Weights of a small GPT-style language model, trained from scratch on English Wikipedia: MLP 2048 GELU, a variant of Muon for these matrices.
Each number is 128 + 24 x the weight over the matrix's rms, rounded and kept within 0 to 255. Layers, rows and columns count from 0. Numbers have three digits each.

# layer 7 MLP down, 512x2048, rms 0.0782, rows 357-511, columns 320-383
094129087070097173183137079086129134101151106142150125143115128126078134131167087121111159114122124115154131128149152112153121117112114093156111118142142112147111148150126098129122125156138117
123142084105119116143121179138131175122134137138166142106117072165095121106121142157166110107135164105149155147155131166115155096123164142145097121113146137146147150114156133124122080174114146
136114137159124122135108111161105143120123116082140173155130130159139127162175177118139091081132170104104103109151125121150128106083161123163181133129130101071134124152141170127106122125149127
114131131129132139166151180149151175143101125078094125170080167161118121144117087125152123071126125146133153127136165095131125134141084137155119121150117092099150133082119115118146090096107110
145149147174145144161131149144121132086134106148133124116162102096093111105129120099133155158119135177106116112097120173116102147109164127135138158151085110126095153150166158156117151190082111
162143124107074133115145160129159114067104104138136139156102151127141155169164141115143129134091121157129174091118094146155072103064088136121117132078077121129160123152120164128139107106107170
148111123138087089096124119139120140103111126093147119184140117137150120101154101139152133169101197142149097115138124149146134080113117111145152111112153128148167124132150147130155129114162176
154109127137082118106127154146128164182112136139151127116105132120145126142128129150090160090134137142107099117119118106160119105106115126111111129156147114134101120139138125112147143164141113
100112149090152095113138142123108087100142099101147107122073120142126094130130097129105141149149110122141110173126119134105148174122125088150106117104143128137140151145165092136114152106145114
121075149117130152095146170106121140107117135155146096103174132082100127144171142124156126112133136139122114133130125120161128089117127129102103125119138153115090136139099153142142099119102108
127163132135136152112117177127118110100114131114125095119189125157122133142149129112121135104087086128128190133114143166140099075145116121152136089120080152126084088144146146139138115124120095
139114159120095126141114169103145112148102122105121092153141205126098150132121122137180129124166135093125122080103152151149123076165149085116134092138098151131109143136120179161106156148115139
111106175085155121125096108128115128078090133147127110145110116135110118090118110146138108100121136128091125111125119136133102103109126122129155119138138116128127133152073142146096099103154078
167117150169114154132120110175151126126098129130128127120137139118131155143123121145155164110150096130103116112129163076143105087153123158150165111134175132133110106125146148157107107121117132
136135146117139125084135117099100120119156141134149122109113173126159134169167104125127162150156186101112121117175117135128098166128118110138180132142129162119140130150149139128088144090126104
157097090144126128092095110087104119114146148136140123156172209116121123139146138114144130132128118121128155142177136144115127166138146113120146127117150150119138130139092138143140110140160131
096097116086135122112154133110109103088140153127127104081164124143124102136155119118163170119152102102116119145074124125156144108118123118099138078157098159128098160166143079144125148137136134
103113129138129065137127114106089106108122144111111150179106101122097128149130100095126052126072155119114098148175104116176113099109164128124150116116136149126127121118088165140165117109159095
127128173138144148105098162179107122101083152118105140179122143116104122149117134138098085122112158080109119130095125115102137090145097122116163122093073112137115118100098100126140104142114095
171148155136135136089149144104132116080145100127109133147132092115127128144147154161152133160155139129131088142120099104153119142127157101142115122141129091124146137137155110156112113159091130
131153124089109140100162092155163101146123132098134136165151118143095133151127118126083096151095140116130125126113134183115131126112096146108110126143113082108153132152177130171136157128136123
135129148174116135129125076176105111138153127130140161150175132128130104081079104174137150135149112093150159151092122137127113129136145116130148097159144135170095132116106117101125126121057165
158135140092099074113134187129170135160139127114167181148119142084109134108083128197135154088105144123169112121113105134142076165181128109151143141122133147162124144144099149079165099174156092
128107164126108146129134128152111071107113121138179126133100098132139139080164141129141115134101075161132072122137143158124160122159096125173131137145127132125157113111134120116115092100158121
126141088143139125097116142143116143148138140139127136117110111150124139119131133140114151102174146091138111141070157127180122122120125114135135116102137153169147120162078144141135144165169143
156123162118135180109149159112102139130137127107164146170107114103088127102135153134082106127158114139087096108136142124116106122114122111123155127130166115121166149082104156107143131083123105
140106149131094165178146103129133143133126132126096125128186101102135157123140155124107152136113057139138173112123132137115153101156098120118128128147184106092084130160162130138165124146152168
119087102084151206123155148136135119145166125096116087167160122142128106124135145097143143132173150108099123146137079120150148131185099098147125104124185142128142120108141128130126088113100128
137119116126139139137075144124133130083144091121114050179120153136145124092155127102140128178163150098117113104108115130141095152134124134145126116127123108169118158151118115105125138174131089
093171101152119145059138093213149071126096114094125104172098133120160111085137109160095145078140169104105091130123106142145135129128159136168107178133122140165113146113117124093098133124183133
094143151140152191176071135124145115104145141145128138118132169151142128146111079157116122129195108140106169131115098127153159140120105136156155170113124166174076112109082110121127124088121133
149116151124072104150122140152139173061134166153125146124083121149154154127115096128139086187124123093111134103131132145083128144101095152086083133093149105121131169156140179121137140098132088
110182118126110100120133101096065123086126155137141114152156126125104158146137110094122102096122148114135102109101128158171150133147107113169139113131110142157106087146089153136076103088138119
088168148129136119143153151121135165108081080093105141098124118079115172096144133107159103150102139093116091138131127172104151124131125090151105135106128106129094142137165129097153110108108099
117192123099147125102139166100115126094104186094128107153133145134107087103137089118093133078086068108131125101138128185133164111143111134124114142171179141154103114137099119136147156143140117
130135144113132180091156109158153118118095103097113115129150129083130141147083096169134144112137135107114067142135154131130155129078152139143100159148161131135122152143131190099073129116120122
162145135167161167134127098108082091126126168138109162119100140134186136138136144087120132124152152152146124103158075182170128117091145114153129100106076102082117117114125142148126133144149116
140135080128156145105123134114123085169098122115149144159102110147153159097129125182150100163082151155123171148147130132147107125126136103142147139102132142118122143122109112137114119156151155
141069153180112168122131147083141104130133148154121113147163102143094107157110185118130136173161137162132130148168116080103106093120103095128092115123129142112128128096130136151117101151145100
125136164126136131160113123101111149084111113150158134101117134080154143134118122112092112118148082146111095158098155148146145181131115115108078120105151122143050099126168119143161147142131166
099145143158108124134096119120133139136095116119160064188124125179137120236164176148113153123170153166110117099136094137159135120120153124130094165107067138114146152125142180127146093145146128
126135116141180144107129143099121105158133150123104154160133111142149104200120099180119154099128174089135129151171135127158144123148151103139142128154130126132114106152150145126139160134143145
158130131076120114154147111138106114167140131126138120101099126116103148085161071136145115097087106152147134125142136139109110112138138124150087104112134173154152094106203147111135109110159133
122133124158107107132111134119125140118118125102126143126106085110109116145111113137156132125127147122119158114077109112135140115166133138114129131126124138127117159133142109093160085136138146
128120078099174107103098091169139173120159090107136156130108170116119142122153111127141151129112124093131099136155128097131099094103127120113108142124092113137157085101111093114136101158176121
111096121122128069103112134164139150133161078132101154156103148198111134088109083153169154121139137102121109202071133124124085106135151089121112130139107133141141111144120121123114142168112139
114129101147138133101131159109091122143108104132117140075101122169111124172122132132126137106094122146147113161154139152125181128142114074151113125067148130116107107110148150098157150134139147
131133128132087146120136099133126117124140163104137137156087124161132128139103153142163129134129142103144156140130118140111109097157160156103132112158122144135115098127140160137107149153132072
156146125096117143166119134111114092111137131104113145107084121111080098068129137156111120081141155109156137110141136112102132099122082127111157113094108116123145133143098108120169120104112139
109109162129148143126067124150157168150105151129144147113141149152133101089152078135148090150100147120144151131160194133173110135147111132094138169158147146122129155170120135142129135113096114
131116128108132127160164150109137119109150127111143118102137130155140117135131138151109118107141106117123158097055129119138111128166100128135125143123126133155141115102105138155131170132134135
166106121119137111123125110142139109068159137148124160152131123128111102117159143140147161172120105148148150106140153136128154134145089099169165136173147139129140136146135116151124106117126094
056141069186105091154115145129165129148137131139134162138152126109122140115099121174193177159085135139156129152136126105121115151108144143153155133123123142146142140102179126102154153128117106
136117110167167127097128140160098169133107141102139097100157114109126116088142137192156104114154093153124123116118114099124111163110134133121141163106121155134153145129133133082103075141102142
139128122112145113134153152095091130127143086110117123156118095176124139077098153142152153095134116144075123136122135136098115148117127141170118129180122130097080137143161162137105118163104133
110090148126152146173157109156097180141116133176144139115090169121117171140110109092150143173173125125158114136148142123132129108138180146145147173118164097086137132117151151121153135108133124
145142119141171170120124123118118145124146121150136121155109151176141130171101153162157142072163149130095116139162101128112111129072119146110124171107116143144148150097192202138136105147125149
180132161097092066153079146085118172141108101129139166120102167142118120088154116143130111086111112130112129101152134112148132132104090135122086111126152094134150166175122140179144110119159121
106123136150129144123120113128142131110129087115143126101163121146162150132126116145072155091156104072123128144097143159135101124138126122124099170123125145156116041121113138154134123139115154
125123097147143084140133182130112124148120117129146099121120164055120149128141099076125096148093134133097132108107140112129148181165110130162131109158171111144139100105177202144132128119161103
111139129079089148094153145100129130132109164158108137119133073102159124165151118115138051163153154139082132119105109118139194138126114155096107155136138110133166077158110120082118142166121103
082108121104147112106140049124108138119159113131063147126112114148167126116100133117114150145117182143126126133135111154146136130119158085110126143145121192152177118140086124130142093098141108
126111139134156104106162077130110113142113125103143146134077106169135112160096157118112149116160142093144118178106099113136178137102100095118114124100123112147093090158115114119146068154149172
101112136174134106112135122115139145134122143153141129133171155094098112127097134158118123134108064171120150100134094131106157107148146097114134140142120156097136119132140110119127176154140109
104065132143158137107136160110113163154132136112112173189081129117112109110068123130131127148130119113144119111119108105074116113118172092167115119091138149156184164132129135131103158143110153
046075133098145088128176122129124114121152121135133120115099134112137146099121129137126072109154113101112115131143102141142142137107158149141148128111134081135130131122109140102132148090093131
125101123118141129146143164095116096087138123080137151142136139141179125168121142142093127102138123128122131101112098083109121160112121097107157156101137140118130147076145136124131107160118113
133155116112167137115122145066165097125133137174147116126123120140114157137144153090118148073120129145149144124078148093122149143123140129109095119174103161116112105137095123135131141113108118
146116149097122102127150136106173152140151182097144106120104109134100116148122160100117180136110159102112145140102121117162113116148117135155142143182128127132138111125133107122135154119141082
108149129137086115104125132122104109124101133149131129114119102140130106167145155180167083162136135145129119151109135099101161128115120187130168127126170113095144167133108102133107157096125115
136152076138126104115108121139150132096108137140138131103129149136138083092119138084167149145109139149175110134135173164111149149152100116149105103143145123149149110132159108134132124159164093
165126124109170127128122095116084152110150138083142129132103124143190117124094087134094141131139079119146154158119129118097155141170136114106137123125157125155136140146089125144165129138134125
158136137144147101130150118123118103114100159117108146119098132124094128077074092128152106150138137142131111104123132134073119106160170087130145136103123122135113131135112157114104076162142126
132155112108087176092160121117154100118084114169134123118135114153153167138163203114094101138140132076129112150128096102161111083099108128169164113161128114116100131098087167111106110112131127
122152132148147096135119127143080108158150148145129083157137103135168103151129093119131080119137103154119116170111132153115118126150116134162163154153159136111088128110165191140125144163130106
096159098154120138124135113105105147145117122127125161090104102119099131071147122107131175124138120141118116103119138137086100104130147135122111142139130103115109150109106142139159117083107109
157067119125117150110123096122169091088126097144074126120163158125089111122102155138140144128097141155134109119146108104137158129105120135110139135094129145163151161139183153139124117149164123
113114128123178119149155166132141099139116117104124124096153103152094136131172092130154148151111115121165130133116114130126134126101170131137115134114143154167080068110138109120142152099120114
128108112104126175133144117140153124113114141118164115137102148099111118124112147122114171128151135110117148138109146108124137153142123119130101116135136147149146128162143111124105134180142133
146153116078128086122147144138146101120125116108131152139120102094088090106136121122159182102115117135136124123131145086166097108135112119126092131134077081148141091134164130086146117139141139
113155129132117145169107135104115133129149110129145112137146125136139133134143119111139121139143110165112117085141143115148116124147119142115153130116160143112118142134132162124125126126106070
121131155140105084101118140133156127182092156083155176140107093106086118125132168162112115097124163124135103121130144149100129087138149112101143145094130119080128085115122143179128150153104073
160149126114148165107099152140089095105078088099129151171158037101132125095140112171091117123147121126131111125125094138143104111064122114096087149115115125129111136136118111102167107130141173
158105139157126161125100126141136172133140087145108161085168161130098090087133125136169124113135121156153098144119131090127158158049139139188149104094154132111155182125140171116122145095113128
138102134086173110161148131140143121104107173181111157117141114157114158136114141122140126170133114116136117119129137108156151114101139163130153109127136109132127156107144111124171139104162122
108093125182098151146134133087116107134101144125133128096125187115082123142123157119148144100144164137095148096189131170123151081121157128121149085175132156129134156126147145111124146093141112
142142082087119097106099077093103159153118083165076111144086117120127129104115109079135127139132138189183150138152141095105104127129133112082130166127104157103116100130137135112121119102124114
091128148138086107120114132130175129129140117131105080113150111113114126154128144132131082128182169162156154116111128122124149120147137098104106158125154132123115179147129142114110120108132137
108120102152143147131139089099109111150129130101117105139106101125131104129131116100123136141138112123149104115132100103097170103135085128125116144157145101121116145171135124082115158184144156
130145185169110124119141091131132133118150156128128153132103149130154135124135107129081188163145107122150101105102156127117116152135120130125119120136118111105131111153158143058137161113147143
133116170143128097107133151150125098162144126123119103221120126103134091107094104132099098140170147138137166106178120085101152119124101138138130112138157131160112109127166107133135144153133162
184129204117198105124124128145154159129147140142166155155131151102126134092160166137130110151088103157100130135085154130124090120136139140150147117119129149133094090150161123091125143136151142
134134126203125115113147142109146113111127142102128107096119159108160165132096168152168154134138127128140145148107159159175121175103108118132109117171136125126144165180182138121130121124120150
156087131096111167145115105155170132102084140116120140138129185127104119105090139139123164137134140118143092143132166100115157068155097165112122144130116145086131138127114127144116121112150106
088162108102107144118108147142154149159130158103118136157150149132098148159151167094131185123132152170139146159110120149159128134136137120088152151137099131130102090121119128140132153150164153
100097152131127095140116152144079127141174148180100155135089093123111111148161154172118116168096148122136103117094163149157121121161156103123123138134141147101148115128166103130126146087135148
121131142180113115095153117137085143159122136145071126152149130146119137076086106181121120094136105131202113126107103130097075158134143136159142108113152142092143150104104150146098137165116156
130171117146068111125129117119129077118156136144149130167141153131128164135105150117100137101131126143116127123104127144122147184091168120147123155173106159112106160166165132099120087106095139
108130102123127162158118120079176118141119133081119133129174117131150122103111141187125160143164143179079126117124147157103130136145094105169114118112078141140152097121108117160121110125104114
043160092085140125143125142063096111108136158121142128117090151141085123110128076100115143129138174106137168114136138133127144118177129116064098136113129133133134133109068156159131123106110088
133162141107175112102126138158134147138122076114125090151152100141116109116124153118129147157115145145133123090113144132122083146141158121143141121083140132143125109110092131130110131110125108
133146120196138118113151144167141132100124127113116153118130135137074141062132080122143095115163126094096154127118114150184136131127132114114120143141118126120133121169100099104104133159138146
173118100158113145109137157122140170142136111147125096147087135134094126098108123127160156114112095126093107169128108136120094150082115136121106086156143130110113157107099087142148153121135127
168162111136161106171152131119157120159137149136151082112118124121133133111115146111132144098119135125126132147115129120158140147128124134139132144107143149151105163140145150122122105124160083
134152128132165135149137159148101119148147120094123124115063140149097190154110158119134130135135131137132139134105158095056097069165156122126134139134128154159143100094092147113153112115128131
089122133146116144120106153079123153130127148179154108116126154111108137146135188132107170155143143186149114137153116097137137124124148115114127079128148121158135112074116132111074134100137130
151151147165154161149110165121143097097115111127146135147149130123139140149138152128124180149138130110106149111086134091114112115128106160128092117107155142143162143145112130120121152117090138
126135125096142109174152118159101115119085120174122120102114136131163137145117125175110167109089109113132129110146149122103125096181139166149183158117133112133109109109118143137155110142137128
057078139152121082164121082059140145134132155145128119085099148084113142115130095148107101125115141168104115142140182129141177125105144129104161143130142154159162116172091151140161150122152126
154055123103165127151091109180120125147132105170138133114138089086190152110119137176140086092100096158112133094119124129146119124107122124123142144172138127101117112112152122140119114135114139
114155108112100182140141134094103169100155152123100107148126116146147127164115147119175109098098124112124127135094080094147102164138134110148133169122122131110084146151107104137115117106136151
097107149114130130140155132136162097119102167111122133118134106114138132153132135141130117183142128136167154141085088164144146131093122123149131128098118122140093101139126138104123081122154112
134114126158150146093129157126127160116111131182133127132129108082143141140136154110101131128140168137117122143083135095142122116109146113137151146129110145141136150156148154178123150109161150
147167165100120112127131120107125144109101108147149197137158127146139124155158173120093115166167165108141107111149132142131122115096171120134139145117145127147103163172106178143100089144098135
103169112099137170136160169116117131123134140119127108100095127147153081128119123153120120098150118110071113100122083129115165119158121204109144118104133140104105112086131130104115076049128111
148126150115130130100125126145172123124120115117158115130074178138087121081115140092111126145126169142133132157147108098123122109097135127149161150117122155144139119125126137130080142158099103
106137144099088176110148109076112110144099124160112113128149169121140186101109130162124139143169126134158090148086102102149105078090123117131155146150096177114140139113182144129134142082148091
112097130140111155122141097127132087148114120086136142122119123121156078141184177121126142107173088095106111172160125119132102135112095086121101116122159096180117118131090178150163134133135105
120085120133101124142123138168129121155092092149142144139180151110100150114131183111129108132089133112086135152088140109062129113158137147157101142111122137131156099125111139135103153143146130
135123140124143129162138118128123072148130181083109150111135160155154161192130142125141133179099136112129152152133119106150102145106155127126121127125122114126172150128118162115126088125153141
102150086137151071151102127131106155136139147110164145145119114107144169095141167097101120143155120125135202099125131141147194123157115130106114193145113118144112084111121113141155139136130109
099140105114099140123124108168153171124160122116149073106150122130105174108100114128105107114117148156111118106121139134152156122125133144164125096150120141071160098129132122087150118106146149
144125142113117096125108110129178117074126121116131135130142101134111112107154132105045110143118100145122102097114118124107135123116119121133099118120140141179135106146144156138135145103080109
143154142129112120102163168158144129150139128113119125120138134125135146120112120138132147136107155122124138126139108130115151131118117161141140128148152123115114144161148127156109139115139108
123143140173144124125128135128101104117128148130125118110123105140132175105130094114113127148161199086118188139115106133145088154117102152133098146178107125183134133106109117106118111121154118
155101108126100111177106143115139133193143156061149154126064134121106110148150121145124121088110089097154154174154142136133111139063137114151131138146135119163142074099130098072176142150142133
131143068118137126124133094150125122130166115174094160100147096151127122128123100134161192154143117190142151137136129108119140091150137136148109179140139136155091138131097092138116076083114123
130110128151099151140152144129127098105121127143156112161163111131160141085138103106091150136120133125163144126099126095134175179153142110112164112111140131141106157120089135078150156163110134
159156147147134147144130117139173149161108148113110121120164098128125109086106138143119150172087108116127140152139143101100068127141115108129139124111167126117142122126095126110128164095136116
107152109111131130144136105170117155085116134155118158139179133098110100079076111139112079108156099107109139180111138078103114119107144128119096101171118144079130141165127125132084121138095117
111134126147127092139142176128153136175163116084122075160159122115166136100149119116154125133107138153153165106180134107114140080136141113121122127089129108152157140140148104136142115135084126
115167121132110099147152170111110157154146158115085122157178142120102176119147126142172090129132125134169107098133151102146160122126141151112139146140102161106122139135045152155141141111119110
129118141122102179138121102178125137100088123132126149151130122127135113177104142085112091126149109107108133133163077130143112128135122101092142145113129155107150125099152107129099105178116144
160135093132155105156119141143085100122104077189153147163112209083147127123105103125156124153169113129105150167110151150083135130144130170123108150126143134125111156112145125169083123138147167
140113106108107093151131133151106126094151166130135100117090147190117156146145142132103098123138143096091116132141104140160161164136121170122165171146107145099167081123100101161120131124112158
174109145102162123124108134092157101134117151159118118118131157158135102169113133177138115091112124093115164147123122151111150100141144097129133132146111146114165099121133145151127172109154146
124139100125173118127107161155074152143155146148119124138134155141124159158107117131142134154160092147146105164121110168151134158091142141082127109171131098108144140079083163100133135083187115
134129157156131153143106154159109104140132153165105130124107137122154133139117161118117093166129156128183129118114118133155157138108144136104147150140118136120186096126152146136109132088134104
122131136108122132126102154142124117134116117111137118151173126168141125093166110133122158153129158115136140150106155117123144135176137109131091124112131142133124132144127127128121160137111113
129138082143168133145129124146227147094128124177138108113138119115117106121163110111172145139114155142104139153142127152149136120097146157121119163119154094123146156172092085125163121084131125
127162107117123146110110085103143124117124111119130143159098104134144110103133147155122155107106085171117116135149154111088128108152110145127127124162084143163136125123149098102131123118103099
153113119131162129168154151124137152164077184146117088174109133093091133149116209118106136129113120117147129136146158113129113106118147123130134126119142144157110117115113078145104169101135139
127149109118130086180111166104165152119135091144120096117078110120119094110136082116153114070143147113194104115155138118166147159125152131148129106131150086161136136147161122083147097121140122
106168157147175173140139101184156189114181119104161087134094125131152160143102140116150123146130077104162100124108103130115140180122142138140154115126121142094124101149137089082123121123108161
107129097167126111140124104113143130127126148113129149136127148101117126120094114112135166087102114082110150079136103126144127159137153151111143120154123109146107125160210139122180202123151125
158125116124117141173146177120144155119107094160101135126077136108137104100162139116129127131128177135101180155121151176149143138176143140149117133099110067117147140095141115086132190109143078
146103134126066128157138111152146094129095095140153129145107143129119097104141099102139178163118177152111095118107131138118143143137087098150107142104108134070116131121151098122129139101183132
153109127162161163130107141144144104148133110137119128166132080127140119041095141107101139170121169133133182168096084125117177133162115109156139112092137139129129104109162128116153128148117145
161065158096125096174105146109120126130130125118097114106129090087127089105092115141139126110116082146141120176120175199173087092155158117149137105103131162094122134140117178125122166143135084
111136139105136110120127121130163096112158147143207132129135105111108099128137077119143151079089119136119173102135141083110149147135125132168146119145121128127096156117151127130096157102128122
159142088092107076121116137172149103117152108128091101141151114104091109098141112117113144139160091089129153139117113110159150143145085124126110069122124152136106130134087125117097124105105126
104137182134117179126108094113094105111148130127111163096102136136102107140114148157135096121124150136130137120060092137107147140139123091081051135110108118152105160158118128132120097130118141
144103125140158138128118134113148128133143136150145075138096150164144166097154093104132114086126104082143107129156133096097133112107128136111149129167136146127148138145103172128153105114144104
136159132155141159132154155119114112134098159159162093138082103140126111157155141101160120125146125120140138149149111132119139126125147164153133128142125157149128121148140138140148143124098129
068117163150173156128134112117118147125114149155147127163153151090122131114166128131148104128117149122118152098125117119124111135139126134136129152180130135151108119128134131165122124118132114